Part of a small language model's weights.
Size: 14 layers, MLP 256 ReLU, vocabulary 8192, 1.75M parameters.
Each number is 50 + 12 x the weight over its row's rms, rounded and kept within 0 to 99. Layers, rows and columns count from 0. The size before them is the row's rms in percent of the matrix's.

# layer 6 MLP down, 64x256, rms 0.258, rows 0-63, columns 64-127
096:37 41 50 63 61 85 64 40 51 38 62 35 57 51 70 26 44 76 53 45 61 75 66 44 37 72 51 52 61 53 52 49 49 45 19 59 64 23 24 70 36 54 53 28 52 46 51 49 34 47 49 17 51 48 19 54 45 49 51 74 67 48 59 47
092:55 34 37 52 20 30 57 53 45 67 54 65 70 55 50 53 69 67 48 54 56 59 53 66 41 33 54 47 49 46 43 52 52 45 55 50 46 79 47 64 66 49 42 59 58 51 47 50 54 48 48 77 51 43 19 62 38 29 41 52 58 70 78 40
089:73 57 50 58 38 67 57 56 44 41 34 56 62 53 55 59 28 86 42 54 40 37 35 31 74 34 51 52 53 47 46 63 45 29 46 50 55 43 42 43 35 39 48 77 33 48 49 58 48 49 50 37 45 56 31 45 52 42 42 42 61 59 69 60
102:58 58 55 64 61 41 34 47 43 57 45 64 51 48 14 71 66 26 42 34 36 49 38 66 46 27 43 53 55 46 66 52 49 68 36 44 41 75 53 51 48 56 51 49 46 48 51 46 59 50 51 46 40 29 64 55 46 38 42 39 43 55 46 43
091:72 52 44 62 51 58 69 32 52 62 42 47 69 50 56 32 51 27 56 66 25 69 54 36 50 45 47 56 45 42 48 53 52 46 63 49 49 57 59 54 54 58 47 08 39 51 50 57 52 50 54 65 40 59 38 46 36 48 54 56 35 71 13 43
093:54 67 54 53 36 85 42 59 65 45 54 46 39 52 30 48 54 76 47 62 61 62 71 59 49 44 50 48 49 55 38 62 50 77 72 47 44 67 39 85 61 56 55 67 22 69 53 58 38 52 52 45 82 42 68 57 60 73 41 57 73 54 60 52
096:57 56 55 51 45 51 50 47 45 49 56 49 41 43 57 56 65 44 75 61 61 39 63 70 52 46 54 59 33 52 57 55 47 51 45 54 56 63 48 44 52 58 53 30 44 54 55 55 47 49 52 51 54 40 54 56 42 51 45 47 64 54 61 42
094:45 40 66 53 44 50 60 57 42 39 45 46 28 46 37 72 45 73 49 68 38 39 21 66 71 41 54 54 50 46 03 33 49 41 53 49 49 36 59 74 59 37 52 60 72 61 44 50 65 50 50 36 54 56 55 31 51 48 45 74 25 40 57 56
096:48 68 31 45 39 26 52 39 40 47 52 29 47 55 46 64 59 45 50 50 60 62 51 62 30 59 51 41 59 54 66 40 49 48 59 46 60 40 45 46 34 52 45 46 49 49 51 52 62 49 56 51 74 38 58 67 35 34 59 70 45 42 56 64
094:44 53 42 41 26 41 35 42 41 50 48 65 52 49 26 64 41 65 68 36 61 41 56 66 57 48 52 54 55 52 36 58 50 45 48 56 33 58 48 41 54 57 55 45 43 57 47 55 54 51 54 49 47 47 29 51 46 48 37 53 28 27 72 43
084:57 52 50 56 58 35 55 50 48 60 72 47 60 54 39 26 54 53 58 50 36 29 27 47 45 44 48 51 48 51 42 28 49 18 67 54 31 52 50 59 40 45 47 55 55 40 47 45 48 48 52 50 60 67 76 40 60 39 49 48 54 54 29 51
083:58 50 32 49 54 28 54 41 49 60 54 46 58 50 38 47 74 54 54 50 39 30 44 50 66 75 47 48 61 52 14 60 56 60 45 46 50 76 45 42 61 43 50 33 68 63 49 50 48 50 50 46 54 53 06 42 59 44 47 75 59 44 58 36
097:38 72 49 44 56 58 56 46 63 61 35 44 44 49 43 40 52 72 53 59 57 63 49 56 50 46 50 52 60 47 69 74 51 54 62 58 55 61 77 67 47 46 48 49 18 35 47 55 46 47 45 61 41 48 34 47 64 27 40 39 44 45 38 45
104:57 49 42 40 57 45 44 59 49 24 50 85 37 50 36 57 73 30 54 48 39 28 49 66 45 49 46 51 47 53 72 28 47 39 39 45 48 64 51 48 45 49 53 66 50 43 45 47 58 49 48 31 53 47 92 47 50 50 57 50 67 24 57 53
088:57 38 65 42 46 84 20 55 49 62 40 42 55 51 62 48 35 61 47 66 38 22 39 51 58 38 50 50 43 55 78 52 47 62 41 52 62 47 52 49 39 48 50 64 41 49 53 47 52 48 53 52 53 46 46 34 64 44 60 53 44 44 41 66
102:31 52 40 42 57 31 50 54 53 68 61 26 37 48 57 50 65 75 57 53 53 80 33 22 41 40 52 47 44 50 52 37 49 45 20 51 85 63 27 54 51 52 53 47 33 43 49 45 57 49 51 65 48 43 54 47 51 52 32 61 70 31 54 39
099:51 46 67 48 53 62 48 61 68 32 47 40 66 52 42 41 60 31 42 49 38 41 50 38 39 34 53 50 40 48 64 46 51 61 48 41 67 29 34 61 40 58 44 40 59 58 51 47 63 54 52 20 45 55 51 40 44 52 47 12 50 46 44 45
130:57 47 51 29 70 65 40 43 40 45 54 57 33 50 64 51 57 36 42 51 55 37 39 42 44 34 47 49 45 50 47 36 50 21 57 46 41 49 45 64 50 25 46 34 53 38 47 42 46 50 52 30 55 29 33 46 61 57 76 30 47 40 32 50
096:67 54 54 38 52 36 57 52 42 40 47 30 54 46 27 27 71 73 53 50 60 79 63 44 54 59 53 54 59 46 28 52 50 46 47 45 64 58 54 32 44 51 52 44 14 52 44 54 48 53 50 48 40 35 65 62 47 35 53 61 53 42 63 49
090:52 60 54 37 33 67 59 55 40 43 73 45 63 48 52 14 38 19 33 46 57 65 41 50 59 42 48 57 65 51 70 51 47 55 67 44 45 50 56 42 46 54 58 37 57 61 55 49 38 52 52 74 50 63 35 68 63 40 77 36 32 59 43 35
087:47 57 48 42 66 64 43 47 48 43 75 68 26 53 28 44 28 68 66 56 69 36 73 64 55 24 52 52 63 50 49 79 55 53 60 54 59 37 58 42 47 41 49 64 41 40 55 44 37 51 53 41 70 69 71 34 68 33 44 67 58 51 45 41
094:62 61 36 35 36 50 34 55 56 60 44 48 61 51 59 37 36 63 52 77 57 67 50 60 61 45 50 54 48 46 34 51 45 65 33 49 51 53 54 36 52 52 49 57 37 42 48 50 59 52 51 59 43 71 54 72 40 71 47 53 18 59 42 47
114:44 69 57 64 69 42 58 45 29 51 35 66 64 53 42 43 41 82 35 38 63 50 79 74 40 71 47 58 43 49 25 51 52 68 44 53 56 39 62 57 59 71 51 40 63 56 52 56 32 52 52 35 63 64 43 53 46 25 62 46 49 63 31 54
094:42 49 59 68 57 61 43 47 50 39 52 45 33 48 35 32 32 28 57 55 70 55 65 27 40 50 51 51 36 51 50 48 49 50 56 49 32 33 58 66 49 52 49 54 76 47 50 50 48 47 47 52 46 65 40 34 53 39 35 39 42 48 48 47
100:60 55 51 46 56 17 39 50 27 36 35 51 65 46 57 49 44 41 41 47 79 76 40 70 33 72 49 53 48 47 21 42 50 42 30 40 57 64 74 48 58 60 50 54 48 45 54 49 48 48 52 56 43 48 65 58 56 34 60 42 41 49 40 51
091:42 39 41 57 47 65 65 38 58 37 43 55 65 50 39 38 59 42 55 54 40 25 81 61 52 50 50 50 49 50 68 49 54 42 41 53 50 61 37 37 69 50 52 27 39 42 47 53 39 49 48 28 47 41 84 44 38 45 54 45 73 56 51 62
094:53 41 65 43 39 27 49 56 34 65 35 60 55 52 52 60 28 79 52 41 33 22 39 50 58 54 53 48 51 51 48 49 50 53 60 46 44 46 56 53 63 49 52 75 57 46 51 49 69 54 51 35 53 50 41 55 48 64 37 88 29 51 55 61
081:65 36 67 56 45 50 38 55 59 46 48 40 34 42 63 52 43 22 46 54 44 53 27 51 49 50 49 54 60 52 61 42 50 48 38 52 44 46 53 47 43 54 55 68 53 46 51 49 78 48 47 68 39 49 51 57 34 43 40 67 17 45 27 63
094:70 53 61 31 55 62 41 54 49 32 54 51 43 52 36 40 43 57 49 58 64 66 53 29 55 52 47 53 58 53 60 46 48 53 58 49 67 55 52 27 56 65 47 49 35 43 53 49 41 56 52 55 68 56 58 60 55 52 74 40 57 51 33 42
102:50 45 31 53 39 44 72 47 69 49 48 39 55 48 83 59 44 25 53 38 36 40 45 16 26 63 45 52 52 47 41 56 51 54 43 56 62 44 62 25 56 36 51 39 59 58 51 53 42 49 47 50 55 58 33 42 54 49 48 42 53 62 68 32
145:60 62 53 47 55 43 37 55 38 60 59 53 61 49 52 29 53 34 55 47 44 34 64 46 44 82 51 52 49 50 48 44 52 69 48 49 54 75 63 45 41 89 54 46 52 60 51 51 33 52 48 45 52 63 36 50 78 43 47 60 39 64 77 24
096:49 53 43 45 57 48 39 58 46 45 53 57 68 52 64 54 67 24 40 63 48 38 50 35 63 52 55 55 39 48 61 57 51 43 59 57 47 43 49 47 63 30 50 83 55 63 48 50 43 52 52 67 57 34 00 65 77 70 40 46 44 32 70 31
098:47 57 52 56 45 39 37 52 53 71 44 37 17 53 66 84 56 50 55 42 47 85 27 31 56 51 55 48 47 50 58 62 49 27 51 47 29 36 50 44 55 41 47 40 61 42 52 53 59 50 46 51 45 59 37 39 56 85 40 30 49 58 49 58
100:57 46 63 64 71 58 56 35 53 39 53 63 41 50 64 45 45 60 45 63 41 53 63 47 75 63 51 51 63 46 77 43 50 67 60 53 36 35 58 64 59 54 54 55 42 63 53 51 52 53 50 50 54 47 33 45 61 58 58 50 61 50 25 42
094:52 35 66 71 52 47 55 53 52 70 44 41 46 50 54 45 54 00 46 53 51 48 37 40 39 46 49 44 42 51 36 50 50 49 67 47 65 53 56 52 32 32 59 70 90 45 53 42 46 51 48 49 65 51 46 45 51 62 59 88 46 61 49 36
085:66 46 48 49 45 36 36 48 28 45 35 54 48 42 53 53 55 60 52 40 42 46 42 58 36 59 52 47 37 48 72 50 48 32 54 54 41 70 64 32 63 37 45 48 40 59 47 52 44 44 54 45 46 44 34 35 46 43 32 51 60 42 33 47
134:46 53 18 42 28 40 42 54 34 62 28 59 42 46 59 73 52 69 49 66 64 30 44 47 38 45 53 44 02 50 28 48 47 42 49 55 44 47 52 41 52 45 48 31 38 55 51 55 48 50 49 54 40 42 66 37 49 22 39 54 54 50 59 60
099:42 59 46 31 63 49 70 55 40 45 50 53 73 50 44 44 58 99 38 18 53 61 36 29 49 61 49 52 58 53 79 38 53 62 49 53 40 54 49 55 20 52 47 63 52 46 52 53 41 47 53 46 68 57 35 51 59 55 61 75 56 51 64 46
112:32 49 37 62 43 52 61 53 48 49 51 28 47 52 70 74 52 55 35 56 51 50 25 38 47 47 50 51 56 49 55 57 50 58 54 54 57 33 37 24 36 35 45 54 63 47 49 51 52 50 51 53 33 46 54 58 47 44 38 08 51 33 56 74
086:48 72 50 65 45 58 56 56 61 22 53 49 59 58 42 31 29 61 58 45 54 64 57 79 37 53 53 57 47 47 37 53 51 45 64 45 39 62 41 26 40 49 51 51 40 54 50 51 39 47 45 64 44 24 53 59 47 46 59 74 48 40 51 61
083:51 56 63 73 59 46 68 47 44 36 53 60 65 52 62 40 24 56 37 52 45 53 66 34 61 33 48 49 43 55 35 62 50 47 33 50 67 38 40 72 80 51 49 61 43 83 54 46 48 53 53 81 49 56 60 76 41 52 61 61 39 53 65 70
088:45 62 72 35 45 80 52 48 62 36 52 53 24 39 37 44 56 54 44 29 36 48 52 28 34 59 53 51 46 47 50 45 47 51 78 43 31 42 48 44 38 53 50 62 68 30 45 46 35 49 48 57 54 36 58 40 45 31 27 72 61 51 75 45
107:45 35 49 47 61 50 62 54 30 46 43 50 57 53 35 47 44 81 40 33 48 51 44 52 51 52 49 51 52 53 54 42 48 45 40 46 69 46 55 60 51 54 50 54 67 50 53 52 56 48 47 56 39 24 51 58 42 39 38 33 64 39 70 58
096:52 39 58 38 36 10 45 60 43 52 41 34 40 48 41 34 55 46 47 52 67 44 54 79 35 71 54 44 52 49 00 43 52 46 47 46 51 68 41 33 21 42 53 40 34 44 49 49 37 51 43 45 35 45 68 52 58 37 56 57 50 40 61 64
100:52 40 45 49 51 42 60 51 68 50 50 59 53 49 32 39 70 33 47 44 41 41 67 54 59 35 49 50 51 51 59 25 49 59 28 50 83 57 39 55 66 50 49 43 50 50 52 48 43 51 50 38 38 50 82 38 38 48 50 43 26 58 95 54
102:53 73 48 53 37 45 46 54 35 43 62 40 67 51 71 48 51 47 54 41 48 45 39 36 59 49 55 47 60 48 44 37 52 49 60 48 28 46 39 46 63 36 47 48 56 31 50 52 61 49 38 34 43 62 32 34 58 50 56 39 30 49 54 43
113:31 60 52 41 80 47 52 58 57 80 51 53 65 48 48 60 49 44 46 49 70 31 51 58 54 52 49 53 71 48 31 60 53 44 47 50 54 23 67 57 57 54 49 50 53 38 51 53 62 52 55 49 47 46 60 49 50 73 66 28 44 48 55 61
109:39 48 32 37 45 48 71 43 52 53 51 72 54 48 32 57 46 61 63 56 60 91 71 70 47 42 48 51 69 50 39 42 48 33 55 56 51 38 59 40 51 55 50 48 46 49 53 49 46 50 50 43 60 55 50 60 36 47 67 80 40 55 25 49
111:49 44 46 54 52 69 46 55 48 80 40 40 58 54 70 51 42 34 45 68 63 79 33 48 53 30 50 48 41 49 63 73 50 63 28 43 52 64 41 53 49 50 53 56 52 38 50 48 46 49 49 25 60 82 44 54 58 57 47 42 29 60 40 45
097:52 54 42 40 33 50 48 50 49 59 53 67 49 51 77 64 57 39 46 25 20 25 31 63 45 56 48 45 43 48 68 45 52 47 55 52 73 50 48 58 29 53 49 82 33 69 51 44 51 51 48 52 39 47 39 44 40 54 45 52 59 51 24 16
093:47 68 41 31 53 74 60 67 71 65 58 54 49 51 33 38 55 33 47 78 53 63 56 39 56 58 46 53 49 52 58 60 52 33 64 48 32 57 64 25 49 48 49 55 52 37 49 44 49 49 47 61 33 57 73 60 60 28 49 21 79 54 29 58
093:42 55 49 52 65 47 45 47 47 45 53 63 63 48 52 53 46 22 56 39 56 45 60 33 63 61 50 56 62 48 46 51 52 62 52 51 59 48 39 30 54 50 49 45 79 54 54 50 40 49 55 63 73 52 58 53 38 69 45 60 57 59 36 52
122:37 47 47 49 62 39 62 58 63 45 56 44 45 55 59 59 33 45 49 54 57 52 46 62 59 43 51 51 57 51 50 43 50 33 60 53 41 48 41 45 26 43 47 43 85 34 49 47 51 51 51 57 40 58 62 52 43 74 63 49 34 26 74 51
094:47 42 54 40 54 55 58 53 46 57 52 21 44 51 44 53 34 24 43 38 63 45 60 52 41 51 48 50 48 53 70 46 46 59 68 51 52 46 32 54 56 48 47 54 50 62 52 52 63 48 50 51 54 25 45 42 53 70 44 46 66 30 37 47
097:47 33 49 62 54 31 45 49 56 50 37 55 57 49 56 76 31 08 49 49 35 57 32 25 40 40 52 50 26 48 52 60 50 46 50 43 73 25 44 44 38 68 51 47 54 57 51 54 52 47 41 57 53 47 40 24 63 43 32 78 68 72 37 54
100:58 43 54 31 45 60 62 55 59 49 42 41 39 57 64 91 49 77 51 60 45 64 42 56 52 61 51 49 72 52 64 62 50 48 36 58 58 50 48 50 78 48 51 43 45 51 50 50 57 48 48 49 41 55 66 45 49 52 44 24 50 36 38 53
105:55 27 63 53 52 27 44 50 51 62 53 51 37 47 52 54 62 74 64 56 57 19 80 48 50 41 50 50 43 44 46 30 50 56 41 48 34 38 39 41 40 46 49 38 46 53 45 49 42 52 52 55 50 52 60 40 34 62 65 36 63 53 39 67
148:64 42 67 54 60 59 50 42 54 62 57 59 68 49 43 54 71 19 62 33 42 69 57 47 62 58 50 50 50 49 50 54 51 78 38 49 35 62 70 69 45 59 53 53 66 63 50 54 71 52 49 53 53 53 46 60 41 66 56 54 28 69 60 40
094:47 32 57 53 57 57 31 54 60 33 65 45 54 49 47 33 65 39 47 46 65 45 45 26 51 56 44 45 46 48 30 39 49 46 49 52 49 36 63 53 66 53 51 56 23 36 49 45 36 49 50 43 32 62 35 37 25 71 46 63 59 64 47 31
089:45 45 49 71 45 62 37 59 63 40 62 63 28 43 45 46 47 62 51 75 53 36 77 54 46 68 50 47 41 52 43 55 51 25 42 50 38 44 51 38 19 55 52 30 47 46 48 45 45 48 50 81 40 72 34 46 59 63 47 36 65 68 34 54
099:32 46 56 78 49 38 53 51 51 61 56 54 52 50 62 46 44 52 56 67 39 36 50 72 57 36 48 43 51 50 62 50 49 56 53 53 30 34 55 76 48 58 50 55 57 48 51 53 42 46 46 80 48 49 61 65 45 36 47 39 61 60 39 41
094:36 32 45 53 53 48 40 39 44 46 39 45 50 53 29 83 59 12 47 42 26 35 62 49 55 69 44 48 57 51 63 50 56 82 52 49 43 51 58 57 63 52 55 60 52 52 55 56 72 50 53 50 49 31 80 49 43 36 56 22 66 52 50 59
095:39 48 45 45 69 52 50 47 56 47 51 40 49 49 54 70 42 59 69 38 19 81 42 58 43 58 44 51 67 48 68 55 50 35 42 53 40 43 54 67 55 48 51 34 47 43 50 52 56 49 52 53 56 61 55 41 49 51 36 21 36 45 73 79
099:50 47 48 57 48 73 51 52 69 48 51 31 25 45 74 34 59 73 50 26 48 41 42 73 37 46 51 46 35 52 49 56 49 65 58 53 31 39 41 76 66 56 49 42 38 61 47 46 60 52 51 40 54 42 51 63 56 63 49 39 81 43 42 64